config = dict(
    qk_norm=False,
    bias='none',
    parallel_block=False,
    optimizer='adamw',
    lr=0.000952,
    weight_decay=0.28,
    grad_clip=1.0,
    warmup_steps=293,
    schedule='wsd',
    batch_tokens=65536,
)
Each number is 128 + 24 x the weight over its row's rms, rounded and kept within 0 to 255. Layers, rows and columns count from 0. Numbers have three digits each. The size before them is the row's rms in percent of the matrix's.

# layer 4 attention query, 192x384, rms 0.029, rows 6-32,70-96,133-160, columns 0-127
107:068159126144116137137096122087142108095128131113132134124089159105125144164108133148119114143139132105107174146158130136146132124149140125105120123110119119073112127172139077125130113167104113164107114158132152140120099156125131097154110123104159103137127156154129126128146176089113121131158170156074146125085151106128174098141167106079122118140129166140149121135119151116082163124127
114:092127112102103163130135108066113118063076158133140106133100112151146109091072125149118106128171156114175138124169141095135131134134107102124101118123082167145107097119146112094145106126126159121107137177152114132121186139146121145111137111127131119139151127133097095153120151182121113148113112155135156124117127122140102108100120112165103159086145086103127121095167094164123124156094
100:131144142112130129110095160144070120105141120119125131108160149124146164082125152112126154093136099125136098102116147064138177141092126103142104121106130146137102134118179118076102152082137110099137122102136138111162162137151120156107129134091119102112162139111111118126113132180148106158151099131112137123116122127162096119092104117162125099066149121139146148134129090143148094148090
126:123135153131157149136115167090128096134159106121125180119131121132120162083162087123130152065129107121130174112093139142136108138109130149139174159152152075136156122131116107106098163152128121104138136128141162141112101127149127111140121147089123147105077091102118135091110136100113094107165133139129106098113134092129192088096095134104115140159127149137101121117079142136118108105130
115:163141170156145090097107077148138124211134161088164161122148116117092141167161129112119097144121107110111147154094142146136143119097106142114144121106135110087135131116118140155117115131132114173165118162095127143164063158114139142155120148139113166149113148113127168132128165114123135099167109144148103119134129130105136117148117140074122105190125171151136126137081143131123120115109
112:090193140139137135150111134117133113123093136126110157127102122117132094162138152177112119157128131116101172124136090144116117098122103124125148124118157144139100116161131140112148111096116127160099115139118110166148096157140138131118102126116140135147105137122139147153135132109081119116160148119131153088116180114170115134152154116071119158121126190115156100135147158091148131137111
109:127173142142138130147137112184136139151135151130138168132124150100115130157156136166088154101100088160090143149128145143138141117098115131111156094170146113113121143147104127146145126097107130116153101124122119154155105116100173110125106142091142148159170118092118140088124059110110144135173092177115098079138143121109118128114145102089123090156103131152083084119093132125110105140150
120:107134150149127123130127138122169131169140122137116145155117143108130173147161100060121148126092081120121172142113139166094137118125132127107137141134173094101110125163132145149106156128137106106143107138131154149136082148098105135139090117093149129122114124146127150100143175122150143119155131122167099121124165140121196123131170122078107126152110179142145114143126162092133144092105
103:104107119129115139147087167155144154160133126139139147147084171123158166159157138129124141110148108137130128127130131133115123117106136086115168139112171104128120172134131114172155117137177131115093124131094128140121098136098142116148155133074113159132117107130154131076155168083132164162130162128125102124112116128118133164154140133083118119142100160146130114137110175087108172089156
126:105162137141094124107107113086167101101068152136133123124157129119142141150120146162145127138177162107130123161170119144117120110192124102144085109107124149078126103121144086152113131128110129155153147159132138140151121127110135099079149090142147082105131164091089098163136134120101132137090151141100172145101114070178093088140135130160141127086148112123107116132141123153157150134084
117:144124128116133135109103117116094120072142154100136110118127132137130117124077140127121108100166106113135129129133153094112150117124131122141159101137099148130120119112106133117118130092145129101135118132103115127112128122122110150081141114122132155137182117105129102152154081123125120153099096140141133133138106122117111110102137112213117113085136085140106104130134103146155086147160
121:120156155122163122165139093156132126162158114116095147160124125132102157133103094100105134109149127130111151106089151153150171137078138154136131124140157084129131134141119161152125160152132125128149127106141136143118090125130095142176106135125130120149119101114142150089131151109114123084162123158144109122128177129103144125119137122073124108186090143136091107133071162116095111105158
122:091115105097117162140141114123141142063088158107134096106112135135151088149110173145140129163121186132125093145156097119145118123158117137140099120114112145134094129128131129077163088114121107136119159152133113129129146151114132145106131128122115109141126130134108123162143122164126169165071135155104148133140131114160084132146142133151161159072173137096150145143186131144130119158100
116:130113070109154126120187158150116160093129108150113084137116146125153129084134107124102155103129082163105105146089161147117133148094123097149129130119106143163148153105071153131131118104148125094129104140138153129091155110139137136122120129087134135153144118156138149126118109163124137156127107083130097131162127148133125124102148126134100098118108070114080109108149107132155104119175
101:130110160171104129089087141128108154097078130098125114120096088140089104144106130126115161120145145104132126122181143143137126093142129124119135133093105146123118085124127132148126140130119114164109154111151112111141143108144140141143158112152140096093134144115126115162124120108101111106105130107078169158111098134119125115167102144154140174128151074102133201129160125112107168118072
127:118147134144098144139100077094087116112132170124130144101117113139131142120098160169125129118179119111127121167170103126170190110110133096126136123149132141096130088135142146125177112124119147136132115171111146155129122139136133147131125129137114122160115133131090101124119142127075098156202115120088152125137090115108125121094121147142112095110127132148116113090101120157151102169134
118:124114110143147100142132136111121132183139129118132144124127118110113152080190098113117141112134099127129148122105133120132151120121165136142154129084149105145121118164092104162094188166143133079109115132142165148114103124113122100133153196049125148111111131124148135078121143084137120131153112140118104137141129172140163112094131124106124108152154160125146105120055126122119133108137
107:152106134152106127115129133138126127112101164108145118165101152094119098137156160107140107156102122154146108133149164120126098129146108119098117116124136150131115162154107121151153096127120120130116176126094118143142114139111154100131148112136126177127174145141112129151155102108139172131105140148125148110112080105096127119156129140143134126121109089112139148161176138136116113120159
138:144116132129153132119116125145141153131151128113126142164107112138123138129150114093142157079125109138111167133103127152099153134087117151157135120133133153146136154143131117140134118161155133123143128116123125128147090118116131146182143164100119124156169115093159174085126133090156145105131130140169101129105151146083142134095131066110112097159088148161113098114089165120124129104165
101:122156159125096143113121107125127126117117163098121139123121114127104102148077166154161132132092102101116161146176105101142160076162126143123113120121178142131134123176133126126147066148145108179138096140082124157141066153118126118141128117156129141155159113118112117094133171098107154123169144140129149155104114106104154126168132140085141138111134147164119128111117172118102133134123
123:144130119078110111138129143102123123103138157121132103084105103120124101140123167166138103168116149119154117134210113118123146092163126129124114089121120167125107122131121076132143151138101153135124148143150089125146148138127157120090155136146113110109131156123134126148161112166110128150092141151114175146142121140167105109127115154141149151092171102074125162163170123135122126126115
116:153137131144174130138149132139115174146159098167129157127116118172110114103128140139154144116138073131157122154078137133176139158079115152126089113085143150107111141116099113096093149101149132154157115154115131150145143104092115118110140161086144137155128133124136168078130117107147127122155113128126115122103153143081142117110138128141111110180150119138139098084104131136115106156166
092:125180110114110148139135124115125136142095129099104164159138116131129116081097106112097097156109111112106117138127148134143114085074101134085138134154129026131069132159157153125124168098149140180129154121121146081104128104152134109118158117159150138207109133102147128114105158142097118097109142108108124141135114112110112106157113153125149119159129160112156142102109155161125127105084
103:160128100097127141086151147116147143106098157128143114092116143114150114111118164129129160156117114164121138133104073142120109116138109145109092129103139162144126124136144126079116115093178142159110123105132103162137109141100136115119104149145099094158130144109095129107135144153143223118142124091145153108135134105128122116147105128126142152129139128136106154134156141139172149137117
089:107064114168131110113100176146134129136101138117149112113077126129091081159124162139151118134120158132177139128135110121160146099127116175118152070118102173172143141149127104113150102164161119166118141137129137167139120128120156156141138111126156130163138112136077120133134170149173154138120115121148145133117070118102145148159105129139120142124124094125168146154126152131148115125169
113:127143144130084126104107119125075122114139167122102146144101155143091135097118171150153124179151115118181127132141139107115147144133103123150125102135130134135128119147102147111156064112093130140135104159105121115137170138106081147115148101159125118115136129113098134156146184143131146160138108116105163150107094121121125117114096141186148119082130117124086133123154111164164104133120
126:130149135137146133155107152135147120145157086131127167147125152117124168094132087112140166071155075131086172109080122144148150138090130112160155125121161125128146148138107143136148153134130162100161100122129167144108128097128118119144129136085131128158109123125130155097139147097112129107177101094137109138152179116125156105077160095092125099166123131148094098100048141122151116128145
069:161184120104126123145145137156127159131104119132133113096136129158103128148063140145134134127137156110132105175126121122123133097141126111139164172154123156079088106121160159163153153117156142093158115124143105152114144178147142129133146122128136101167116171129136126135161150140145185107098163112101155150113130146171129109141155124149099122136109153120119132144128131144106135165107
071:151124089125122128164143113114131132109143134153153143133143151150116139128139102091131132140120113141119092110124154162104144085124134103106094130120129117144095125139104121155166138109120127127073103103095138170136142102113114149121115149156101169133096135089220164108106110201103126136104112101109129134120110136116132140129114108146110111133126154123133106133174118146085137141111
070:123131133113143131117176147119127120107170125139161141144147117128127136147152097109128094129135100127189132128103104110135109111109137130146166127113134147120140165163166146092118161114130108108155138163110165122132126104122120143112160090142118129109124090099135118076153100140147151104123128102129127140167117122149095147142169112122128096092091131131143092183158130139130152127130
072:111142139131118122123125152118145136154082117123142124127088117114064164132108159112102147117085109097136193111169139133114127172164146166151143165109153128116113124099115106139120081157102138127128126110147135126105047131120097132145095131118102112128128115115070151130128129097140163100110136159161127149087103110094175108117138144107064134148119098123102118051115155111122143134155
084:114145142120109113133081137151120115166122167086111137095111112123117124128094133144121135130143105121131101159153152113169139121147121156146135143090128102142124122118104110167111098125145135144114104150114120167159077134113127150128150138153139084125150146161091083180147178092126128120109126175138142114134129157157134110104114120119133134144117148116115166087105141118074110127129
076:117163149108105116149113135144141163070140109134091115123153142103143135140110143139117141145131128141136113107087113155149137115114059098121173160144137135128080119152112154167146159150141097127123079137165135139073150128148122151122139128123157108178128132148118123144109153129085173139126120067136123135163175178143152143165150128083150146133111178117093116128127129129101146153133
068:130154140126110163133117139147136113138130117143127166150139140086102131112131115110090180085101123127079124120110142116139122119140126091117152154108154066135131154176123180160124138141175123097169101127122158121097112124145142117132147118078192146171118111135135116110126122116149144119130138113124126084141159102109151165137143156105171073160114147138085120136124115125157126103158
077:162126133147164099140142129122158140111113126101101143142113108103124190141128092115120149154150147101094142088124155140080115116122112152099194159134134113115118139127133125162147151152171147154125121073141098106134109136137126127119125154098098141136145115091144119152119140132111112123131117081158112132116129161123133172170129085132118186116145125130134102127119134107143116130093
081:110108112088115131115106120129117117134104146131122151110094130115126114155103154164159102145131137134162080153173098121165157124141106134126118126096109141097123141097165096159144089110129125135128155143139104143128107158127122190133158140140135116148139168144113109135116155127141173133132141153102134138102061142130111106122135101118161153113156100152140145135141142125115115122114
076:107138149103152131119107097125129113161124142148126138128150149139130120145132131130144125145096155156138107127106124112109120147136079107135089145138133082165128154082126146128163087113103158166134122127132158139082144110125151095124119149193172119127103165135130132145123089177109118139134089146090174112127101146148142155133123153100163124111105180124136150141144117118096118119127
081:128135191131142129137150127112101073138170113125130135144154134100161099107098106116098142106120106157121136099074114113114095131135130108130154091141144113155137181108140149184090150093123158123143116118178144136138092088134116086107105127149153128116137085145159112136122109155089094120115124115151100156151131124130140122095109109157138078139101141113117090147108059139124104116168
082:140156076171137109146131162098103091121158139111083102138154129128112167171130099086117105141119114129126189098134138163108115145132147131091170161138154086100120149123130101125126185164097124130119136112140158134173134099153108103116116139143116144136102112115111148124122120121111124129137157148158112088123187139118111145171128125098114126142106131126181103119107147099125124104166
078:134136136130138133162120132104129124141172122140138111128131142125139171073115103123117132099122136154115097134118143142134148100097124106127105117114165105121109153106114129149138140069080145151112108093118130139105125125127119097085139151124133140123103123157161119143152094154084111161120116108155140170171125181194113104089148145168158111143117151075104112137131097129138125099147
090:140103123140137117127143167110145124124152125141144124148126112118123166102127099083150147090146136136141141088060119134133146109102170136102171125146126140132131149115097187147083161141167095089088140126154143096121139125145114141123115099098124134134144100142157148107142083132157124122153116073174100105111163126080154126135152120160135115141087101165116102099120148104162111122188
082:099116106115095112117084142131125127085094104106123105142106122140147123123111150138137075118156146147155135140182131134175129078117108135153130133107099164115114081116141080134163097119100086165141127145092134138137153147137164145148135104134118116126140139067103108155146142154129128129137144133107163151122101085113140124138119139157133184126176108100171184131163105134144171126088
084:105147137081106103143152113121128129102142120132137103134119106102164112086113104144096130125119083114121102143104124115144124113126122115151127108131139136108106158115134115116132131089094148099103094143155141140105151152154116142101143139084185091130130153159144122125140097150118102143128132119100134132170126113115149100108109144145146075135155157140109137144140127158100138127092
085:128099095117128129090112129143128156138145127107125132104115102107115155135186149138142150094162137103150120118129135123144142133096125096117180141156130117120132120148115144161106109170155135085097147164116133111126150134114121133124134187070082146116151122141129149103129124105125141150141132109167096100138152121082149158160131120119121130138170103122135112104122146113149133108138
104:122098154097078133107102085127148116098097149112118141116094136155137104131120162158151109153147143127198074150157136112130116112134120147125132116133135159140113102133112108125142101142116109164133154170132116113111146155140123131169126113144135112131135144078108109169142155136148148123108132142107135171069073107140133118182138127146127160112158111108156177178147118158122146134113
084:150113126120123100106119130163095154115147124107151157112117136119103101165124159135130110138145163115133126156159106094113136164105120150124114139127115158111121108118165146129156095198157129138135159139107095117172100144110168180201136148123106152143191124070094162118143165094173137106130131107131129150114130134060109145107171101124106088119137131163161118118119172127135140115174
090:133135138090061130140097139155100135129131131104146147117121078108112133154128140161104121152128112117144136155153137133165160105141095129123105101134131139132128091164141108114150099146119113156140091162106126140158089154117139131141115118132152112146154166066089094149131174125130127131142157140124132144103084134111128136159115135092135143123154144096159128128118111130083121123062
089:119130110114135129148121083092110138136172146106122094153136131131124110170120117125139126140096141146126135122173115102130136118137089083086098172129158119131094109146135080104180190142060143163099145134116141128161117126118123162103192141158159147138101126078120140109141095159110144142114147163098156133147098151101103156178136135121133149133130170090117163137136152153103139111123
098:157135146092170120139169162147100148129140088137162141146063130114094123134120123113131146087157140130143143157081125127162135149108132180136139115150104128128131161118135114110108151122100127113126126139129135161118130139110113156136117147094129127124131165130123157096125150136160154159138148113142120120160157130119128131114154121165142087156121114120123076093098150148119111114164
104:112099084097117115138161074099134116127127137112119096159146118154121102195080116141094115153117151140135122142121118098123116105148129166103127138121139106130105116152132137140146156101119121159141145072145096134119146078109151133124105150196115082122128139096133098146126145131110119116125145152109116169047110146154122137169108108122108138139101152097166137143169098133085134129163
118:166109137104147139109103152167160174144145119146139151117112113119109130116166132105163117104124117159153143153104117136104153114132094121120099129118160146140150151100144133130087142108187134128162117139137110144144123147127144176127143165147109163159149135135097178131153126090161203125131109110119140117121145138103101105110090165088106088121110129181083137124103123141152118105102
097:131097153153091153088118107151129127100102154094110117096104152117088101171134166169174107164119129133163114166133108118103127156148097114072118102135104146129129110152147142079115126157142114145125166161081101146134117159127153160150159114156136133150115127080087138151120171143142175123122124141132168109078075127100094143155144129127127145126125144140124136145129148154133133138111
113:120132167068068124107147136106132137147151143141087171118118164154101135109092161169167100131178142116138102138133125138173149118140126101125121124145110116068130122082104106139129112094113147169130099162132136136113167135118117129148136102136142125135105127095139098157147136180117104129149124111105162144129082113148115062120128125144186155122121118124125153144150076162146138147142
101:109125105167122160161149188152117135128116104077118133125123113134128137097137105114123150127136147135088152132096145107095147171130183142155147124101127128136118126134125133180099149162145158122119108096100133147088131123126124101130105120133125144120141103113138144095106128072110132123148091110170118156128157137133144147127133090125102066123139104128121102084126150093149076139171
054:167145104129124140139121126107170164103130132155105114167135148115135157167131109140116120118119149098146133096138127142133130127093075123134128156124137082102093136148089114136110110128129118098091113106129147106135100131119133143102126148102124155194109129089165112127158101129141134108112149123113188104128043147149134105108121196139115134145118146123129131181140095170086126106160
054:099118156097138123122148127089112112141121133167143176170126111139114139085108100108137143120126110133085140167125146143161143109122183106126128129148142048151137114086145155136152095103131133144139127150153134124119124116126125133156111101137112119127116131119130127127121175137113117131154147103120105113150156185087110120127147102115115121160123111134119157070125097122112141141162
053:148117103150117076134149145093159123168154139135125165128129111149154107082151116106152122165092112111121171057137142103171161102108099113120157116149127141146087125119137125091085094111162134108132157144104123159153143183131108133107098162109101132087107141134152150134099151136165153130129077136149147111143117144141122147143154164146091121135151148131114155103157152112135108136094
053:131156112089132107114099121094138137151149080168144136154155143148169129147127127093164108145096129114136136068105148125127117143186084149122177087107101106098138135158083105097126121131163095134141155086157121180134104120124100129128124162126132112118135099122171147110152064145157132153118103104157141158126121141102119143105076149131107142141176101152132169120162140135127136131102
058:139114088176149172134132150079106179103115104134117121087133116132097111143133113183112099114180147165151129103153123132132117140086113140140126145107117129157130137084180092134063107147161114126167127102121079142158094119160144140123123166101128104135158139108163121105130130164146151146123121127113183091123128108118116093114107139117116105111132082119135119162131117161101116112123
057:144095174166163137147094152155124163100166182116082090095120113111113141123163161136114120104120109127112081111129084125094107123054095157141099145132129168147162130140152111172100109154095113123119120167112133161144098140117108117092165134131122099125133131117102114146142140137143093101123138159116126144162152127108139107108139134095160158146124152119052142127125137140073134115128
058:090113126125157065113127166115146108147083094108164151179131139110154149158192116089114149108117119096095185163098151111124131101148187103144099175130148169102120119108108169142155126115094133105125132142131138101169107134141108115138127119106111122135126139086128148153130139140114073138134123110175148147133138140148140157180175149139080118139134138125132125117095124122110162152160
050:140091110153127118132145111135102168141092137142167142155124123103123097098131118089142120130087124119137115063089135101098105150160082155114161091137146142131137166155138115128102103131155101134098151099144089108064082112149130157122157158138126115135141127151155112117135067133166169136131117113123151102101090127152161123146133123109124125124131097141126094160142125129146117102111
056:102073160116149150117116133125099112071113109126136162109146155133117109128125122113117144162120135151102146101135124122115117158086145147122119168186110162160135153140173149172098119142119125171143139113138153115101110091124138123104152113149136117157175142135119089151154162176123079101126113105130152099140156074100161085146158069130137106113122066125171097128104149130089104125126
065:100108133122136176148113126141129167114109171126095111112123146127116149134088153133131135087148116122132110131160120139142108109053139116138129167130135138134157140140119085130137141128086166157151143121107131147154137127146122106123137076148115106122120129134092093181109127134127080124115113177091114107132090136089135124156114146116155108136129143113122128078070129154131122147155
059:150109140143083144084110118127112130103142086135087085146148139128096120110108140096146104113125128142135107123164138111147131119131139115143129144112135117059112102092123176140146120143107120106158137126104130136208142147115130142132151117161096179130133105110087157148085153093105135128117145092187109146119132170127110156153149132111139114175147144139107151130128119092145112157144
058:134116056146105104111117146121098120099115110150160105145160131123156103087160108073114126120133118119130110136139132146114159124125167137105158113143093092134125098173131154132141147162102135097078119115126113133141157119125099156135104143123134145121112066077134125111095066095102149164128133132100151140133154104115114140121096121113124114116149136102159136185137110158152153126163
057:142143139113148123149116144176136095149136155139145122107114147127123072140136167119137116150073156094094143123123129095084107115134073176105138091184103085152131124164128147148103099104126115120149134151127102128085099168148140131127079149112163125159124101151123114107153163166126083107145144152095132140106125107119132107143163073123159128119131099173164106150118149140124158161131
060:149132094154085112120084136088114150187104091131120147142181068138130123093147124111116133084130131107147116171113094149204173128132157098140114155098091146133140070101140135133119199132154126142077117137142108161191149146106146142122117145151098113113088140126134163107113135153142135152126141072127103131157127130144110136132097162139114129144124145109122166137114109109178144121104
057:169141136158094129114122112131109131141157128135148127135106120124136130126135134125143131133094135093122151135099175100115138158161153172140131106113124119126140118075133126101143130096128138159106104144114117140082149115129163138129081133156147117127164106156133124121108084118121150126144123135091129153122101103120182140143092143113135108113123090116188113137152078137095142107145
081:125109099062109144170149148074177122163188160147127116131078110143115149174100094137124120100111097118121130142165119158136149136146153096083128126130166106149132123124120080148163150111092128179109149138143129121146151148117116133156143121127130165091122139137144134187115119133124076131136160146137097131116129148162102128165118156147136165148129163076134132141114157147143127093123
074:138094120131105139155157170124154159130152101144116145136091143140138147117148134102138146110098109113178135141140113170170158159075140107096165117114133141142072098138084108137132156117082138096110120122118151152124164167128099177138141150100103116114102122162109140115095118127176130165155125125161137128130136138143158110160122141123130056159123082118097139101088171110181113126119
069:155141120112133167134103078132125155130128084121149119143134103115128102131144147137102161182138160148141125117091150128112147128154155158140149166117127194154147136124142150131099057188182140132147127147145154149076126132167146133181098106130134163159155105147105128101161088133198154147111123098116127148135098096109176143119136117116119143102149108176165127144116167089076147097132
074:131111177084139164135169123125156157125152178112086118124080132162128162157064130100129114126136134113109145132120123155125149157097162139092070100168145136147118144068101131093122091126130075162122106103135135124137099086141147120179127093128109107115160139091134064159127139093112106098147137112093135115111098140146136091148132139117136096132093113113090102099155117130142126115152
069:096161148119136154157116111149107139108124187086118119112128111133118129140065155132131093165107165121145161097118139116089098147150143182103132109106102126096126139163132108104099067118172130159133114124126134141120155107136138126142099094095116152144151137106111104144099110095118104082127134185052106113107147141093121118101118091117142120133132113101152089119134131121096128124137
069:124157163102187128171154140149156143101150166151093133119139138134154139162117111112122100177118069124112123151153126182142130127093083113084106116163183106125122101116128106157134142097105123122123112124149115134134120119109150142132131137111128114175171107128138109179160133174111111116108132163127148110121112098164084114149161097128169124152139138125085142110111155119135107122139
067:136103111115087122136142132082142096111184170126109152144126111143102128157126085142132089091096091113139146124159137109147079145084137099127156148084120075150089119144127092127127189125069117135155127087135136123167173130145092150097148160135120152069085149144150151161115178142148087153124133158131108114104123168133133123111122155128146131170137174101096133070115137156146157112123
063:112183122142134116192090131166101142148125103154143139117119101078132110092128118167118160072129130129133115099083155142111111115109113151140114111086120174118142144136156140112111111134145135133138077108114110185109114170150145139121140143102121155143116140162155115107136091092159152094108123129131110115152164139090132138132122104119170144132116121149138105115113126125116104104144
070:139144136088148124128170121130136127076191105127149160091104127142125088158101158151133095148097116109112142132166114138121121143126085168115132105132106162127118114145132094141066139091159123135093106150127140138180157139133095140108130114129130151109164140134121093171141139162150092152124163139163091132114099111125117154126165107174145111159154149118095127138122143131083141107137
086:116088149155135114090089150156144129138091133136160164105152117089164142110199132085126157088124100139121156163118136147115097123146123101134170150138132159122158127132149135151077137137125161124156115080115110136140090157131133106088152126098114161131129132159103133091134058095157181121119129105118122117156170112085114111141099142133107129143102141150122120147104124112147104109105
080:130153154142109155119090064133124097107146180118134142068113149123093142142106154144102141168121155079137129156135146131132146126128116109132167124130147129138126112191087162142110112142148109146133141128105137173109089109122118115106149138149135108211121135142114073140094084146075151146132119136082149141142116108114078128127070167133085146142124135119154154132169092168135125126110
090:154142150096096159142150143119180138179178145135124158104120137159109130095094125144161080132133077111115119127140128138160130113107127114115128103116160072099092108078104098143177161098115162123173139109156134128118130160091136133143139132112133116128100121152132135161112166157116117109139125172086123132091140150156114074106139150139179114160179140075102147140081146144161143087140
091:129158159161113139135152130145071113117100095081131118107075113151091138127133145141117158145130160095126117125123138158109159138141147178169160122086146126113147121140135157117080131133157106168101087121093103164056105140079136119135130088124129140191152162110109059084135103123138146129163115110135140108124111091095137118100126150127141089120166089148163131081142118122160090135134
# layer 4 attention key, 64x384, rms 0.0259, rows 5-31, columns 0-127
072:153157193105138121124136090135131118109112119146127132137121127127128060117126128150152118145107137097114106145133132132088112123183151133108100117144115112123156145094181145104129134129102148175109127145156114129122164125133143123120157135133126084137123131162127134140157143144087169137150135141155104137123131077092101122146100089111159137186171113148191139090152117097109136159080
077:133125144142140110173158110138101122169126155117121114123137102166125132116168089104128090107182126106096132104145107110137182128109059143109156103136138132154124147157085100191155142134162131111130129105108125119092100121108113149104148189162149155124116097119151167120095104102113109112128120138132132145182114167141121157120132082147067155120133122088103146147106160112110143119165
079:119163141163128106154081132110113091135143147167089114097085134141148081098155150147095160128152116121089101092071157137117136122137121123169106156130132106085095112112121140144132171126100146167124116108164153136159149101150144120137117160139171131154120118066111093122123142102118112122141127167126141136135107123133135122140104150123087125155117157142177124116114144125128155150099
070:114146146109151145114112118094154099133091103111115141149143146115119076128064144103164107164142135122115130132112117162147084092138085125130116166121083118104112126084091188102149127156088120157114114160138134142104146085134164143131162155165098109149097166158155111132175122205144147145121158160112147092149099101110106101133122150120151137133149141121165104081145153127157114124114
086:146112135099087112140124117136128118153105117119142156157132149109131122116140130135087104140105123123109131161168163119137121089138129135134127099101103192131129111118163120138160123107122083161127136098151122139110131182109093127110128100140116180134196144145103124140130152149151113155102196103156128129168127173143146120151120123133155123122155128137146158167168132140167141129164
075:118126129113144146126142159143138161097122102113081124143107136165114178136112087117128161096116163155123118076154154132147125131164177123138170110155100138197136140159133121156162129158183124107128151097149157129089146104082103114127085103164138132081130091133119096120111106115150103149085146116121107130123136127171128128105115127134139127150141129090095139139144175103127148084120
077:164157113153131133131130146152135150166166133143151121141090118170111131142105131083156128132089171132132133143123126119129166151157128136120121102114110082127115138153131093134105129123142145121152107146122110086145119135082108151101143152166121163121120115169122137124162111103140130092155103092135098128085146148125125151105121114169114088171126134134158139167093134104119093144153
074:134131142124135112126155080089105140079139145100126097134158128109114166115086139120084121169130134135138139164142098144172102148093137104106158120114125103125128104138116153134147087138108188123093159129108087150133102153136136138125142087127070158105111152193139104143146118136116104130100169137138146136129137143130138099080129104147151136130104140089105145137165124120096131124118
087:131162101117121121133164103118134123206134155113164170130143113115122133116165137136114126115110139073120137148181160150141178097097095144127146108136177103120126123104144125156135115123118090110101136137135104114099102133124135120148153134149122165131188131106150156124145117091103056111092163118132128119173133156122128124107135131141132121147120112152115136180094123140133128090166
075:147122139121143106163119148113160164130165118135121153147125129147114127101112082136108135125121168157126129088108095138110157128156112145098129102122124160150147129148100096119148200142117167148138125127169153095089104090106116116176153153135112141103123118160126099142083076078118091131159164134132104156157121147128146126149167099091129114163124100110118167121082114137128131114123
081:081099153095160125157140155122118103104133136148122099157096134161164119121124116135101107144157135126159110128083118085163088121092126153142121144129102144121110162160078148075126133126113122138155113139126155141153161148131172148119128147089160097135111119131113081135119139153139171164135118128112162119110112124130127079131141152164125138135131138108106135133129143125140134189112
085:105117119128132105092136119136097123094110166153128156128139122122174115068101157144122139133072122124141119160119122152149046127130116098172142145129120168105208133184130137138070143158145109158136125154127135135126155178139164118144121102074137127156119158170171122156177166142139130137131164135141150121127117081106131128093129102181106128122119137151130132100153118142131150140128
086:130113121143127100078155097102130151164161140134132137147109126126102140134158139089112092133081156154125111151197126113166140126101108147129139094077158113115169127117131093134148085152133140111132126124100134094110108128085111150163172132156115195095169110117155132122117109092163132139093143155151113147122140116092181134098135144122145129116115103150168131177111116102136133136179
077:144186173106127123095131107131132111083134107146137151107101120150140124137117136160139089173171087115146139169104104149146123141155147118108060112138098151099099138122161116088125130115088105152138144167106094135132139150131150119154158117170155128118101151145108120146192160148151140112166109142122187158117087114103067153108130124144153100133170159166145159111130131151123130120115
091:100139122164137127152144122118150140128125141116107176156195134119103129168133118157162149104125124120077123140142145148094131117137081099119121115173108108155087123123138134137158078127156088115124176140090120143139092145168108153133115165138113174132120105078156145142141125149148094116093107159092111080140129111130152142162156099099194154117100141158148125102121130121108139113101
087:109107099105144155135112125140154115129129119111104123139150172126143114136087100133138122148145110159147134116068136084117096101140163110129128127128098178081124143130133133130108115122106136123153092160124168146148156112114113116138126125107127074127071133136106104143139119163174138145131073107112156109072134114178110111115141154128098118083128141128164117088145153097127148194127
084:113125165081115101124117167151126126079120126097115119113126138146109140142092115109134147141125143128166116150169157125174076139152072087139160143156135128119150101162144143093155159122121178129087133150092099147137116175094136149140138115141128175126134149122091092137138160146107105170118200125113112158150169122123098114124136114160126166167121134079125122167137143172143125159150
078:118130160134110125129123118131154164141180100113120109079133134130127154144148105100150117111137117136138126100146088118148131106116122154144160122088140127153137148086135139093138120117160119147174155075143129118101109101140122129110117109181145114134090108158119128093082123069130130171115176163087117094131117105130183127168114122135115139149133076126136113157132068120103107166124
096:144137105112150168112121153147158139119110129151135134131133081183144111122106130133162171136148103102099140148105129152141138132107119117189117149160157156120174086127131136144108116153137111133103095118105114168108159156091114106175123152098148112175071136157139123159150115169161111128131089128134145160090153085172087127139105123154105107140154147153144123109177153100082145167121
083:157104085133167125143135112097156126203122168148135158166146134094123117149131116126113129130147181085129145125121118142123153101118148147095147110111150135158115148082120143152081116124139128101138087123114139153096104110158109111107114165138125166094100109192123121137101080060109111121136143133138123131130106158176157105118134167163159100159113115110158136165107081119099131079153
092:156139122076132147125134147121118128147076132154099082138149152154168130167117168121139118143170163141136120146112121137189158104136157144119134139138146156106073125090171134110140158104129143133121104136153138152143144120103131116130129089182106114123097155131109111132159126137137127127153132109135131160136142116141087094126131173149152096126149116164111142142167161158122088123166
085:137140119144147148144150099137156120072125113153135142191160163157129140151093146134127118161129125148166126138100146124130130127110121129150113157146104107149109124146133179095138099125075146126107140151128140123141164136138120132178124126088176085086112147150117113127131142165109119128115114105086145165112118113154073104136128123142134097133148156126109139064164127119099114130102
096:152141151116115140114139131101121101180138128098162128103140121105107120112156155141133132147098159085094171130143132145123143096125116161107142125113153082163157104117165158125113121114158139130115164140111141126130105124135155098100106134147136163142116105123087144122127137090126086090142168148159127152169112129118139129101125131165168102096110120139104138188081104166119141088174
091:169131137072083114134135125121148160120116126128109085117102151103117144156080096115104152116165145129127157129149156138119142139158129165108114164107146130136109129129136123094184144109111121117129123084135147131136130121111124101124119106146141101100132135114157122138130111137103153108105107097088125164095165152111145134142160101154126126124152138096143139100155144141122141145127
091:153194125116107201129111149104135131153122067094133149067155136114126122114114166124153121140099146088082136116131133121116120133147123144141137079149112093125154140126166148168115138123111084125121152155172138126145102106119149139088114106142127149146166126116082129112122182132145102115121142182133150093188086123156119101111158142153173099122129113153140167123132123165144109076140
112:157122095176172148135157147094147103117089167110135120118170126117158083141151110152133123148101108121159126178109128137129123131167107121103097146173104178115086115093167165152111160126099139133079090169121120120175157138116118121133147136124161093088087142139166111176139090165113102137153132128122163149148132125132081127108087188087112129147171135075132144127148157118106137139143
083:131105092084137098145158082137103128081086135140135100110089138134125142105082155166111129149133124143117092141166138112178146136136139137166138135119144128126108107143147147106164105121122141104058108127129102109133131135087143126153151144078101141128161136112136096165136125154103147114124178087095130170124127126128123130157130144069095141166122125110132105098147170106142154173127